config = dict(
    head_dim=32,
    bias='none',
    tie_word_embeddings=False,
    init='uniform',
    init_std_up=0.0472,
    optimizer='adamw',
    warmup_steps=586,
    schedule='wsd',
    decay_shape='linear',
)
Each number is 128 + 24 x the weight over its row's rms, rounded and kept within 0 to 255. Layers, rows and columns count from 0. Numbers have three digits each. The size before them is the row's rms in percent of the matrix's.

# gate: layer 2 MLP gate, 192x64, rms 0.151, rows 127-191, columns 0-63
# up: layer 2 MLP up, 192x64, rms 0.145, rows 127-191, columns 0-63
# down: layer 2 MLP down (transposed), 192x64, rms 0.142, rows 127-191, columns 0-63
gate127 123:160146092085145116101187158133098138126160102140121155114108089123132166112092152139130116156144138114127080112112131101109110153105133170153142139137157136097133154150078134091127143118105123
up127 116:145168138096096167097153156115106139142160142152101125106098083090167145128089142139165120168128157137118144110119101087130147146090154159119123147112118121134134144165077126104122141126113124
down127 116:172130114112129132115126142125073119137158149157112145167121112114155123110090109150167111159100092124105121141076122104154117171097123151147129188133115188140137105129116113105121133118128114
gate128 084:093122146093144186178137102137115115075132076136142136125109100109100106131161136107126107091139142138132153113124119150155121114139143113130146088134135076109163137122096141160145138155102158
up128 082:137158128154113109116100145145088140085144153109092093127100128162123158122109129155128124159137099094103131146124111110111138088133124152154126141125144144170112137096146173158166131088189130
down128 087:124112125129129153136138128148110138141149098146141084103119110116127119147108178119134097152168156142131145129153118121151083109087098113158080121158154116092158129133100142181149156111084098
gate129 098:151081156093103081107139129132126134187152140119140177156112158127164134140148146117148106148116125136129123151106125164101138124125182126149102105104124123134115127129145116138085072137097098
up129 102:148124146142131108135124116161145107189124139167159125142147121156159170076146167149120105118101106082111130134133121118175097138124097170114114135103119141106095114124112132106145103151173108
down129 101:107131085133149163130103133135151127070117167160144079106132102102098134118130123156119147111156137122131124103107107114130141167149113119116125173163149148115154144115155162119111176096159088
gate130 098:137109141149144170145130140126137116081163135115110137085138165106131132127126141111153163104149125170116154127113146127159154129166146115141112051146107112132112147166095172090147145115126104
up130 108:132110120103150134098140123096131103163129094140134153120133157159100138097134152088136143141120138148135138171125173140091122127139138125129193124158104135080090123143084111147137153097130077
down130 104:154115171070127094144113155141143123151110128087118139164148121148139090118100069113136156137068140116105141111163116134137106131132115149115141132156141178127127142141108120113160152106091143
gate131 110:137122131111133092081090140128115107099148116123121089143126153120106120130164144139131116127119159139096161096174167147088096116150162090136149126093139121159101095103158176135159155123131122
up131 107:140120112145124117129115171127115127117119097147143090113104169150067142133143158168118088149112147146108127103163133132104097129091172124137108149119114177167102116099126157114137161089125116
down131 105:111135111125186109157158141142133147133095118116125132164122120102157161139070139120140149138129143140123119120084128096135142134170135151138118099142048128104130167144160100108096137134111107
gate132 112:115069146128133152113112119160100118155117128144130158117174149181126163133104147109134163097099149118105082096108146134146153117122124111121125136177116136101094170152132130116125105156105091
up132 113:108159100094158139135127093143093124134132137094144164132183155091148139092113128185135063114117126103164090149134143153123168124114127110149142122135144127118121129124101120147147091129101147
down132 113:109100143129112128143146156118146106115118123129143090137099097134142115111104112057131161138139155119093154126140124107147107164151109178111141132146111176109116150104124135119108198165138104
gate133 092:117176090179137101114153113139136112143134125165084108145124082135140125170173138148117110129138143134137114121126136117134100127100105090132172101132121152148110121085092088117159139163164125
up133 090:152101131170130118074112132137101151116123175080095101162145125109137117156155121109092123135133097136155131125082136132140135125096175107136122092133155152104182122146156113123135112165135113
down133 092:101089165117147115161106117123138147156135158102127113094136155120124106097097158155168149118139138088115135152132105121078128155099123144166115084137135130120098154147116175102146162091108118
gate134 050:084133162096162141119130128144086109112123081149134162147125111160106137147105140105120087098144147090079146141140106144118128109106139152128162169108144089155141091169135098142131111148124118
up134 050:155108128111081115151150102124093113147156169143134073154123114093150112172102134094158109141108118123117164123111119133080158122112114123146071121088149113136138128129152142150114168134109115
down134 051:088143109116160132111140120131102142140132129126134155191147164155107152176128121112113096128156139088130144156127133142159129127078100156115141161135140103147114084115135132086136093108090092
gate135 073:114092160148110143114114127110163080167126105126094129150128129111153143126133128123132118141111124080155126100128157140110147125115160140130112112167123112175140149061119099099090168151171119
up135 074:117141111144082095112175108091125161141126141142131120125118164142163190088135144119149140167123121074089146137106122131168132136141141127117096135117118139165131118147136136112111137116185100
down135 076:136151117121178166104109104177133128113116123127145178115125101117128108091132078147112107100135126164108101134142143117111109131128088149116182155119133131110087173118175148122136152119149109
gate136 139:118132067161150155131156136131124145121110079118110124153091153123093136112154126090124128154159127120143056104137135149115113127157146159107126122167124108158130138105097140154122073135109121
up136 125:095124153142131100142093144118091167150065133111115093189151128141116117139136106141190146122157139117115130131118096127111133164113108144079088145132098162127151131118148139127116139152114115
down136 135:151094143091074119152116100128128112160116160159099133122142126101140130121056117151141134088124123108151184162159106132148132129127119102145112135113116187150100123132149155113128153119116127
gate137 120:170096113138140098167111126156097108154124130140122140127159109105117140166154091136128119111126066119161117139152129120170135125135106177141071158113130098106120122148132147120112075150117146
up137 124:118125132152119116111069107132132093129121148118143145147098173151151143127089129140151119123119159181123144121169111130134127142157163093109173122153108172135087096135136115090148114079125118
down137 123:108117111145107125102153170134151114082131127160133154107109129119124142058091158142114138167126170144107122142137100112095142118159143087125114148137126196131123084115134152143151127125139114
gate138 066:118155080148148125128113154152102076158126065135131131131087139124062115095101074117125160144099130169096149121136148132151118138122114147121115128124135126130117102110148138158124156139140156
up138 069:169102100119085132093143153133127110137122149126130164120156140085132148099183100116110161165103109109187130133157131128106152151088126114151150123098128136139113105124136097136091112115159156
down138 069:123116126159143096147116155166118139136067139127149143140106151122134116161129115171113128162125144098146108172096093119078111132090131129149131141130119080150116107123097117129125174170153096
gate139 117:077119105138098087171123121149125143103159157135145101152098128142134121129144085122185097164122146133108169127117135133126104142136131114099113115142134093079164152102171101141099139120114126
up139 114:144098113126142150126148147118118110099134169135144133108096110123109110099098078127147139119131186121159116135116118131101120111138116068110104126160162139103155145119161133169106164085119176
down139 114:119130096087121077126106131112119090147125145117116150124116175109197129163143105110146094168133139105152142110128120151143080145132110134137102090145157108135115141114184151126125122153138149
gate140 054:103125088147132086124105150121121093096115075137118123131146128110121120129125105176113107125131116146109098062125148132191125143116125119138118087145117127152111160102104172088133120125132088
up140 049:091137091108122143168056141166171145093128102135134129164125119132103117130143144093128110109150122159116104131102102152157157125093115152161125132140125079168126112133108132160156144128130151
down140 050:155116098117106154163132102077134118107145150152114165092138134090151113125151152132150154121134118099132126171142150090144116098115137134111172103132105177094175153094102104129138107148120121
gate141 104:110136083168104102089143131136069142139144112161148194136096131118140084130134132101130135142106129109104102123165128160101120121135124121176151108114127141126163104149138152104150125082139136
up141 103:114044156162135143116134156136108121143136149138161114123091142128129156096138170133142164102117125139139117131127129103157104132160133141068155122151130139110114098154124098097103088128166129
down141 104:114109146109087128137124140129172139108129147109108065127186128117099120175135150136126145128160154112099155134117120090126107129151142139131151158163098142174138119087122152113099109149095098
gate142 112:105124097133163162167132152132114137125145152119116126104050138117132110112105169105131089166124103106163107129138147111158086151131146141161128144135131087112127122106136151158150075139121117
up142 128:185146092158127092125124113124129109103117166145152121093156137149122149141167154112079101150145131123135127126106126139140104107140124142135097131118133121178097156129097198103138126095093121
down142 121:140140121143161108130129143136135077102125128122178142108153112147113169113178130119110132154145136086127120134105161119154125098142112129140115074114096104145100176165111174133118142113091095
gate143 117:135112136164110155114092122130156119166128107150107175151138127137106136111118125142148127134106167129128103074156128158140129137110133131071136190172084085138141140146116126112126124123166095
up143 113:137130124141104114139097114177132117177131133147064134123135124110116126129142094159079080119132161142157142080128158131084134115113127111143151117174136139136193144113131121121156128134112140
down143 107:154163124101172129112168152095104120078136138099163097155098144153167125141116157077155137144146096117131110164158117103153123130158121127126113095096158103143087119126135131141125098134120139
gate144 076:114128156139129113128116112111103133138125123131088100127115140129103131155133137056131141113119137122141123075112178130084114137155106137106150107152136163084173150104117127131179099141155174
up144 079:107117133125138138107138115101136113126127139131132148137190172188144119104105124129128158108141161128144124082178140117083092156138160148122143115130145166157135095124067141106119115111108111
down144 077:162148132130118111106151122170148146147115145125134106116112111083141113122135086180158159132123100095100129138135149146146139117117082103132158131096104115126074154139177158091159140135101104
gate145 118:137152107127143159124141139142083065134129115132097114120104081155105177151113117131131110098139122124173118140161109157119103113133103128135155145151127099168101123176088136134100172132122136
up145 116:150135134155093120110160144136159176171162125117109126111104145104119113073137158153110087146094158121121104121116141086105146148083126103129130145118138114133138152086131112121166092153141093
down145 119:155164135159129135147135148102066132134175138122125106122094117129121151137152137114109093167154130149124099120121115151098092121095116138119172127118117058148146166131087114140148138127155101
gate146 130:160166112168140127106162117114109123105129147106130112119097123139115113107098119115119115120120139108114192103149112123121099153150101129160153103105128100144126114134115172157143148215136155
up146 129:119149134125086135186103166168149127122108095131130152129095153122110144122139131158113146118187115156097110116078151136125150087157126128111125108153118124133144118109200139129112131103152121
down146 122:125123118110124121136123153159165136110169108162122103132141171115157120124111141100112102129207106186111109094107144148144115100128132130106117139172131087116135115104144126153089132094138107
gate147 111:127096142079117139168129157121116153092130166162108087143116156173157138110136112097129124099084128132107149105125115142155100134118102111139142145164139130131142153111144073093141098110162153
up147 117:144137128106085187126104131121119133122135179176108114132119133144105125048112125144136174110100152126094133147137106133167135108122110107144163118133123106124129144117127132119137128189151100
down147 108:145154117149147111125135080134127075162105145088114133100152133101151118185107170157120127129138159150158111103132123093094162096108126163163123136108116157116132111160113154139095129135102122
gate148 128:119141103135115087091106142138123102133139114135122132148084134145159084085162137131118099177187108088126091136128118120143124167152132129176143146157134071132150112132143127141113113128119102
up148 124:114132149106149149158165144101138165107132118137125086090147124116092170168106139088101177095096159149111171131104141137120110083120140120116098095113151144119119136146104125111139116123147163
down148 121:127123113133102106120149130143109089106155128142157077108114107171131094114196123088147144137167138136147118145148183109146118133159134125128126102138153063137151126118101144127130103136116101
gate149 064:179133151103119111109114121129110100068136158107123126132086152125091138124152131129145110103124107108105171119164154096129124118131165139119056132150132136123170112136112109148153174132149136
up149 065:066093147118163082105107109075147150104120175132134130128112132150122161128105116121108178135130136116142120153106150122128120158160137150107148160126130109179154111134109133120116101097159158
down149 063:095114136137099125129107104091147088154089142124121132110145110127139141133146079131130147126153122151156132128077123145125129087165097161105154129137130137149143096136120131120116104189202144
gate150 111:170148100090115157112180148115119129150134123136152129121160126175135147105131105149110118150089105143098181115088121131143118123151144134086137123151116136101080127141114103136188163118126129
up150 110:107126129125128145148134162108150141126152097113122078078130106098137106160142109106134123104167133116088130109123137133087114118147102126151167119119155153135200138096135128132145114132175077
down150 113:151149115088134146109181131120125122161120136162115142087110166134103146137117135157156151135083100136102136158137091125160132113135121125112092135162096131121102099114108156175120159120069122
gate151 014:097127134130131096113156141115186157125132122123141094102121171154163140117132164106161125138148153171097121120147173123088122123163144117140088154150141170124167133137146119154104131135124176
up151 014:138078153113087125153124120104092154173137102114126101139143134118111101102137110139126111170129128151137116123105132141083140135096130109143091108107128105122117150132108109119144136086071058
down151 013:104165106136139088113090094169153128176155101144168144110119086091167135122143137155122144125132102134096122112090100077123140115134147110151117104125132121173132135109139126161134134141144087
gate152 023:145150154126100134171095133096177133100127168069127128110091136132152123116159135126127116092140139172143131093160152117099129129110115123130133130076133139145119105143134125096190135156154130
up152 026:182131159132147106113123158122091121094125130129119118126151118204123140112136165148143108114139151163134124138141125119145098126127155155162134122127096139121136102143082092147123175084147170
down152 025:156117121141155148142081152173127145135097117144097107159130125123094113116116117088125158119139157147118157086138130088172128100183147147106136131136152069153131092152131128108144108151129108
gate153 111:126129090149185115122134120104140131150118142154155108131122111179101177123123166127117121126137104095131076087171135152111123087149153127111155138123122105169136113108114106153089136145152100
up153 103:080147111150138173145085121096125100142130180154139118120123124156101148155153144132139153113120103111112107106133134135113128118169158113092132138115127132167181114091157100155071112145136138
down153 103:150157144087121115131091100154107149161146118114114106152149121088144127108111095128111142104118155153111158130122116117140129163146095127113138171149083203110098142145132115095154148117092133
gate154 051:098141095120112111114118109145138125123111080140109129145174156146150161093122130121136129120094122129112112162137091156083123144151156105175170110129149105147107149102112096134115144092103070
up154 054:099151100078131089134130153114140127162122167115130110143111116154142183137149164085128150112129136141094119148107106115147148143125123118145124087121146140070141105101187127108110131114143091
down154 053:143117143145148146132147090148099130118137138118134146087129118110121117061144126148158132108137132113101145146108164152171107192108128116100111150127154085141099175132086112119148105139098106
gate155 126:141147113130110119113134161167147132167113160112159152119127164107119133103119134137151113147151099137132124138089070187135120124096170137160117095129113097088085165120125149133132110087148127
up155 122:109136184137122106159124090109128121112160115138139122152154088137161153115135150176111133103110138136101153096129142098166098113166116116100095144119109176172124114128096119103175128148126134
down155 116:127126096114174125144157134087112160109190088132114127083126122132116125129137127112114133110132145140155120102142142070111141107147096113110158152140207134153163122108128135151116145119130103
gate156 095:170101129149114138151107112126106145114141163122159137131165071106130142159174108163122111133155118127087084109074123126152135097170120136145096126138131118128138170126113102140148108096094118
up156 094:114146151104151092113136167157154092108138136146115156116123116094131115124115149153124179131144099141156116160154117145113154158099142106178132128099111109174124102075113179143101119127142133
down156 092:180155120103159161129131082130142087141149165113150126113194085091151116132108097153126124116136122133142114096095156129164159089141132122126081125116130148102139148113139124133130088135113128
gate157 123:136138139141132108143103161159115129140107112127130131096153145154149158141136100098129141187101091147116133091124151122156119109121162151110118133144117128091111147189135143066142148101111077
up157 126:160131149126124084130098097155101134111150147102112127127140136135152109161148093117106095157096123131159126133163129097146132066152148146139139120145149128044146134139134142122176142107126128
down157 125:139134092132120116149167160140129126150053103122127107116152138120121173124117151082102123150124124151083152129136117109149120152154144123098126111113119199129133141142133084091116138153158130
gate158 067:090141085134199163064153154107115149132144117151167120138142123149131131147146107113123152122116124130126166120135113099145113137138136135139092128134177130108120078124105087136140132140157090
up158 076:110078086098163140086119182135143128139105108115143144112112147151140132190125109134126146119141130118121129068113111149133122097124122173130169135155126136109141118128087162143132116103163098
down158 071:111108137100135156112144140105146127154150112129104124084127149164131170180076115134132135117102118153120104103107111121123130100132126155123145102138082151122161142114116181188133111156141087
gate159 110:087185073074155104144114141125139183098116149114111127116116143134134093132141116136125154120117076101102137117137140125132139148128141143130123145087129112138146173182125127156093109136113118
up159 109:135071128145132133154157113133127093129132141135129122118188100102080143098126133134189150138124141158142082128109145140135137084115094102191127091123124142113083106125127124123121118128129142
down159 110:121105132164151115111157124121133108120135143123123091106168122126131121111146088097192146147149119123152093152144165107114083102133108151183132097139180132104117083098126136143155125135105132
gate160 085:134127100156163138117140128148126108125107081119134103094149148131099111123124160144100116174182120162151103163149117154097117135151120131149097143101101090167135127075128161123155166128136120
up160 093:104144117118138098103172152140085141127143125117140110119100119145119160132157110156111122136133130126111115194128167147104132166133114154127120100101114133139177091129177122093126127077134080
down160 093:112125103129120131129145120145163132154202157116089106114113090113128156108124104133087119123123127126158141132156146161102134105102143177098136105108099126104113126145144189100161105116106149
gate161 130:129120120105145153129151121159136129172109142058119102119165127152135107130126125128132172149120143133133096115119125108127079087141140091150132125127114119154133122209148120119148156075137132
up161 126:134119151111120122169122094181107129143110186137114069144112130174151093178115122098152133129130127121136147101129136100135122120156142143129097109105135135098094111133129135154065146147130145
down161 127:105112118126115110134152143179107108191085094098132130128128121101150115117176158169133136137155105128126117119115147105155105090143126108159133144159098132099124144149165102106139146116163086
gate162 120:145111105109142135115146141111108105111142080112166114137160121141130105102150192139146119179122129157141114133149116154082133136155138141181127085076117113128091132154143125112151108094113137
up162 118:139110127106122148109129105098164142100119131132110078116156104140128105168154164132137126136138099114131161153131138094133159144112116134170102103114130140171069123086171139176153143154106121
down162 122:145163116124160127166150148093075125117156130136129091137129134125171110118139161113140122145114152163119115128143097106139090121138126120152088119097124154127100151151151065108141112078146170
gate163 066:089112122116114162131138125115130113096112136129126126132115132110127156158120145129117047093148148131133099108122125147122163146148154116149099144126167102124186164142115152086130074118095152
up163 070:101091125148144142108112135141101104112119067148163129116124091170111147122171116109086170131152125106134104152128154132096130110139074168128159116148108101113092135110129164139122139143100143
down163 066:128095175158158142109101152116138134158120109114142104143152121113117125106128107152126108104131125103106122147125181119108140114145130151077126167160122110103109133112125186160192108104098105
gate164 043:144134131111092167076128141146109134129122145110142077116139089174158146152132120158129096109120115136147115079121098120100117125124116104140154149132134105073076169092161130135140139119118142
up164 042:113137155094133154107132082109153131093118109096145158125092150121105128139126130151102161152118116127093152183124102104171110119112107156108151128140132143111064142174121136133179128130139116
down164 044:196150106138129143128151190123082116145118119105104176142097147109146133107138106110136087120127122135119143150129148108101116177144122134112113102127116155159100122117136087117096143166106153
gate165 125:121157148091123106102129134145115120093117156112163130133127116131107095133148134159123079144108152106116084095128163162097114114138184119168133129120143140181132115128104140095190104141127136
up165 121:120133171098141126136098104181114134107080129110129092147152139140101164142144131104122093152127139113134116118140132163111123143074140157143121128107099148142094101149167144080102180135135108
down165 127:111107114148131107158117154098125156144114126143099128179123138115147158113134140084130145136133111145142154152134090102160132118090111167081087126145097132095103168115131063148129147135146152
gate166 098:123141135164112112136119134146148150166097156128156137136141096160153163090139129141107169062130152142097133120132110114140134122124122085167093101161109151095153131127152070115133128161124128
up166 102:144089122137127112102109082130118100089128122154164153066127137143128135155128159094112137152166167136094157116117130152128095160142117121102142135152136125143132173159113159134093096110100157
down166 104:130163125134129173151124160119109156116122136124078088168120158141131135068140121113120076119100125160160132169155131138116131121116092109136122121112100103113114112102123152155130129147196133
gate167 133:123204115147169124120143145160137105128126121114152170123091112153120130101098108118135100158132117142163089111079152172083084114091125129160115142134135147120135152116130135127128095134123140
up167 126:142153126135174101148111115136173120115107148136106122111137120178113126087110117101114140158146124121127151109139137165083120150071120117163116119097120156086101132148170120169132109161155102
down167 121:149100150120107144119112071109139118123109142135069106130152125129112146156170133122135144111129130121116146152142116158148129164143151140101093095112076109149147120135171156109163174077114115
gate168 066:170099137147153112159116153120116115170122152140109134159113153105119126101142137120112159200082132152104127122146155114097133166100142169144106135105115121109100151076131144119116128127095154
up168 064:106105162141119170091118153120119096139130112118099061150124111164120118141126137128101173091154158148126121140099106158097159109109164131170134115120132107113123082112139131155090130094140135
down168 067:154121080110139127134144097119153170110151138123102079150110155088130105147162144080141112120161142152116138157091131144122136129134163103098125122167104102164140174170116108128112106133111115
gate169 072:145133113118164132075079102135093105114118080160139130126131165139086146161168172107129165119134147091118125111132159144150100135120160154110115155153153120171135119105138129136121134151112099
up169 073:074151144131172099140125135154171165137116130139137121130088126162137138065119102124106081127143136131156117190116137127163118135112109167109129114134098139095162132093126110118133105126152124
down169 071:148122117168063138113123135121120127129138151106117129109121108118113130087106125068099135152124109150142106168158178133172136121172099109139132113137147105144102152152131124158137157090097157
gate170 098:132118105102138082126170155149102119155131103161128150150084151117115106113112146116118124134157137128161116123102137127102151127138126133180126131164166135104135142101039106111140111109095134
up170 099:144121157089110074094101095131177134131161112142089105128131115092163118132143137084124099136137157137127177161144153121123141133114140096167095122124138131123141115102160086140107156150107114
down170 101:121086140112110093129094103146125161126183147115119151148124166115148158113160137097127150127100137168105116127132109133156114164117143111164112119129048079140119135143121091134129148128111130
gate171 134:140150077107140153111141158120100171125118128149123132120124116106104116105162099164134090154127122097111167143119103127118109155140094152149125161102112115162069101147128167152137133176117103
up171 132:163139098137170152111142100111145120129158125098131100111087117126118096115091168077132098118086141120172112138129150126170110117090147136126126132114188082149129129114116148121149096126129114
down171 132:132146092125143138130147147155082123113125108109144097133135118115101135113140096141119135159087131107131139159127148126116115161138068141138156132069122135108134147136161168153150133181109063
gate172 091:090150127121125117127169109141079142141108148133159105094109112148139139134139149125115164144104134084120143134138149131105118119148129125125118122122127147143165070184125154133128102170130048
up172 087:165074117159101148129119150102155120126142113164150121126137104126138123134165114154102072123147121117109063169138140142110116135090136153150109118109124102184122153121136130093131099140104152
down172 089:113109137162161096077138120127121137124111135116138092122122123095134133134160097109119132135105142135094165118142174161132101153169105123131098131075165119129130136095115133109158133196106161
gate173 120:109125136125096134175121130162137110122106130102121148169111124174111133160130055126119139133146150101098111125148104150118161169126137119125113114130087137131120130125176116101146162158077161
up173 122:129103108125128146118122118136125126155115147151108123125177131119173174153101141085165103108082087138154145169105119090130135125081129087140153139115121129137131120121145104148084148135180113
down173 124:130142136148130150086127124143138137091152131108134112094099148122101115107164136186123137140165161134087118115099141132108135141202134114156093105143121133111138108127101150116160144149071113
gate174 013:150128145124151122148128146143107119121145141138144146166138156163121132178126152118138166144097144134127162166126184146117127146162134118122184169124167152113151098105108123136160115153169175
up174 011:178108117103105156096126124122129143130148183164133157080134096118130123120151120157118124127133115113097116098072100110170157116137123119112132099108111108107151108177141117112111153080103137
down174 010:165120096163185182127128086146157102093161120110097122115178113156143123150176098164136136130141122121113166128127103130108124152118120150132145134093130136142149130107154082148132124149118140
gate175 086:119159134162104119130111152149135057097117135157127140109117114117129087132063141126131086141150174114119120123127117126135111146143148128102095136105126102160171122097145112152160152154109167
up175 087:138109119119169127112143135118135131155119173117123111092166157129095142153133127070109117161122100114185161136145122127068137164127100188102089120129128111134152142127143108126101122135118113
down175 086:134120143142080135138108120101127129133114143135145079142161137112098148131101133130127106164156137095149115214146106119098124174131115153101101151144125084158091126137113135095160146131117137
gate176 077:126119131109154103109152117198117103082103086127141130104133100162148171123167142150105101104134135127106117127126155157105113124137121144149152133138115112156138162137121132130139101129056091
up176 077:113141125162093165111112164108099109136138124110078099125173156144100127145098077129129136141119121171158107121162137098164146122144166154121123138105152112175118102140142152139115145169128145
down176 082:114090115130139099128153140120181095112164103134151119084147128137166146186156128103098119133120140124111117106134142151093115083126122115167156133150177122110109093146106156145146127113094115
gate177 100:172156120136145113096131140152104099140124145129115106093158082122117123163117142126117095166185145111136143143158120146096133114125147144185082102094110122158159110119113165119122148121096110
up177 102:133153129087096129112124143106151110114103096135101159146163136096102135114086181137154111124142134116160156139137119149174162085109130098097165137136125117125111118178160130101146160132159125
down177 104:101120106122098152159156164100128129089144097139121163108107119150116137137135160115157176113139134083129096122164138100153143102124086121060152140144152113129119115131162114144117138120176116
gate178 082:073104145159133085112155124137174156080133111113157100125124114129149139138129084075116153153110083113113136135130151128116100121137155142117171116120134127158140132100091122120121103168107159
up178 086:124091149143151116115154154104121117129121152101118143146154105123096099139153139180116105135154133177105107163081113136122153120084133131126185081117141109127152121129089170118147118132110163
down178 082:116131133098169131148123103096150134109122142138129142115141153125130130165141177144088121131138111157160088117134150149130114129097151122164118087096085148124128107143116199138114138111065122
gate179 153:156089132101120101131152084156127131114153138099072116126132069166141132107143123148095110157115110153123149172122137104109123106162130098177146135134128121100156136136135081144149096118140143
up179 130:119168131120092112137114133116137134098112141128127139156113129117151060173097104081177130145145141101138124153140118103113172148096118155089100146149129130161093141168140124131094114099125130
down179 130:146133142110170138128141124123141130127152112098096105145135139176114165117143116149089121150079128154143122144106128112121149094176114104181141136160157111118124096104113079103151082114157140
gate180 104:101180118130118106105130091160146125144121082140120136172148134111157132118118089128119168163087132163116085122162097125156134120113168152117111129105145132145153139127109097161123083121163114
up180 103:100185080169162092133154140121099130133114142120153103114127110130115111171131165130144130142141133136119148130189132133079093132121116145127085167113138105161133095108138148122139126107153099
down180 103:112137136102095146116143100132146094180137121143115151133132118125159142115089081133136130109135139184133097112143098106185135115092171123111100142122147102142172116146104124173134104101144151
gate181 098:177176091155099099114152162123087084141129129163138071126146137086092129148159117134122129094151122160152145138115140141123100090112113162134141147138148109130085115101133142129111133145136123
up181 104:095121141109132177140128159145132126086142149146100115126098172130118110108119162106151156147156116112080162171154118089155090118151130128143113125129122128073111117099170154135150137123101105
down181 103:177138123129115115098126173143140089100162114153132107167128177113092153103142114095121130136104097118080144164123147139146098129180122138141128127106119134087105164122155169113128143114130114
gate182 110:122088124120120126119106133117084122131125106096124123169132124165156140142124133136120129166125116115115096110127132158164132146148095123140133131185120137055102161134116093080109136150156183
up182 106:158107135084107109110096140122180176154102140147160145104119133119150100106135130136162157097118128154121174178137166102130160138131139116103132128144117153134141083160110105142152104101129104
down182 107:144133120164164164112139119146129115121202086137164128118150105107125161116136122122097113183138164128160107097144098131133104095132146095132084132112096094113116110123149112125123132108157152
gate183 032:162159116144095150124125109138109097139117164128133142105146087151090113134099105150134082161176145092119141115179080154128117077134142127118132108118103094134163129111144136131158138115106106
up183 033:136178116128160110164118084117186174118120119113105130129132179119127109073137126107128090126123110133137150092118178104140150108154147144121106149136123148131095143146081111123139137151146142
down183 033:145121086121137133161169120157120141118139125143117131077112113147139152147144145114166170106114124122144146130116079099147113191138113100086108135159126118168102118134107075105121144146121095
gate184 098:096125110180136126076169139099159175148136126105105120134115144107122125088137134077118114169118147144082086087134154117110116139144163129135125126134136140107105143127163135104134091166130125
up184 100:164138128132117147141150091155103123066122088138130109091127099134109151136133116162143091148141130106111164127120130141155122132166143061163114130137152083154103128130128105143109164120146089
down184 099:106149126138155103106163151116069131088144121133113125102100131119122125105188136080152142164147180131115079106115123154109118153138169128100138103117153098122134130123100153145119162127142126
gate185 104:148094142144139122100103111162137137095140116113180134100095094107116147117121139169102164138138151118128135108128110112150119111138118093113132098167150135141082145101151184105148136151105185
up185 100:154099161125105135115104147094161134108104124139137098145125109169098161090096115107104172149143127119091101094121117149159140145114114127085108121171108164163134147105131134095153130159156146
down185 103:087133117116149157176149148110109133160131122125074154121151142165109112124146127068148120116115108132159117124137166141137152146110143120169101134108080137102160095154129088134117114109161103
gate186 104:125082157117159081126106136111109121147132136129111121151103093148133103109137173145128141144132172126120114106177114113112089102122164146155138134156129096115129164102142079111167150152137083
up186 093:124101169089124137123094150099103110138126172114077120147128086144142093141148155118153147122152154138110133154162076107123114147125139124161107147145129121136135152109165124095152177088141109
down186 100:155120133101144128145118124148108149128086147091140121184138119136116118178095107125143117136084143181114122128103124123136162167122122139132137123106051134153118128144163078124142157110121135
gate187 110:104156120114136120129131142130133136149109158118105111141111135100172137156121119126116112141138113160131139157118158105117106051133138077096122164170133110083132174173144101142111093100124129
up187 107:125102161134078105125121134112110153173143100126129159091091151132111078132147135125185157105113148133156133117123150139078123156161116148117112137146117126129138125092130092187129110127163119
down187 110:137113161109136106119117121080110124160109138135134168094144171106138089129133134133120114153127126193134126108114110106123101126113165147126130126156137110124128089150084130208143091130151121
gate188 093:036149098135124128110113154146101101127118119175151133141118148111157152135146133137096146107119124133095151127114161152121114136165140130123095123163122100104187127139126139154124103165107114
up188 090:081111091140130175123135139139154187117138101132170108160136116121142172064154124156127145102140128131159096144095103121135115118132159117135157136171131143126097140098106125126115117101113103
down188 094:156120172127128121117132103139128119121126125098140096109094127140089124145083121150154118103140123128148124127140132082144131128152080176131149120075089205102128134130142137127136142133175159
gate189 087:135065149152137099098141118114166130126144136111126145091123167154128110176113130095126107132110157169129093127124129098099140149112157122144141099140141161115164178125094113098106092106122150
up189 097:156144116115079096124117171119137123159154138148110123128126165111156141146058131137157115104115118133146147129136139115112117155124138117140061125108123165134112189121138071121096112132128127
down189 096:133127123112084108163139149135119110151176125126060149133102135107130144086139106159134128130145124156122130141144122117150107155116097155159092133123141157087085143126147079144127152162160095
gate190 130:161142108152126107137173141143135074109115106143129162132144093126091098118083144131128165140160098156108141084105169150094118108115140134143157127111157089126172125125129112174150117124136128
up190 123:147096136130144090184128100117135086118141139132128138143145102127086086111130137127157160157168085142091180104085146130119104169101130134128095133120147108117159126153162116139125114131108110
down190 118:163126130133120151154126107096102136102126151109116145180164142123151159137164119153143125148118108120115157109117122164178134130114125119142086129102079151096104132117177117090121120077105100
gate191 096:148178127181126144111177139158106080123122164150115068134142093148114117146125138129148120129150128102123137105080105140119094149122129137138077134111135110140113096115114136167089128145108149
up191 101:115122100140114113131112165133099162158120115134141168091160074139144141193152123150126131103108114126148132084127126125134136089115123125111164141123134112138137146128094157115112053163113121
down191 099:106101143121140131148101118158139119119108129157115122114177101153118097185112125128118124108134142103162123103100092121127116104098103131159193161139099088136156149140095132156147110170113109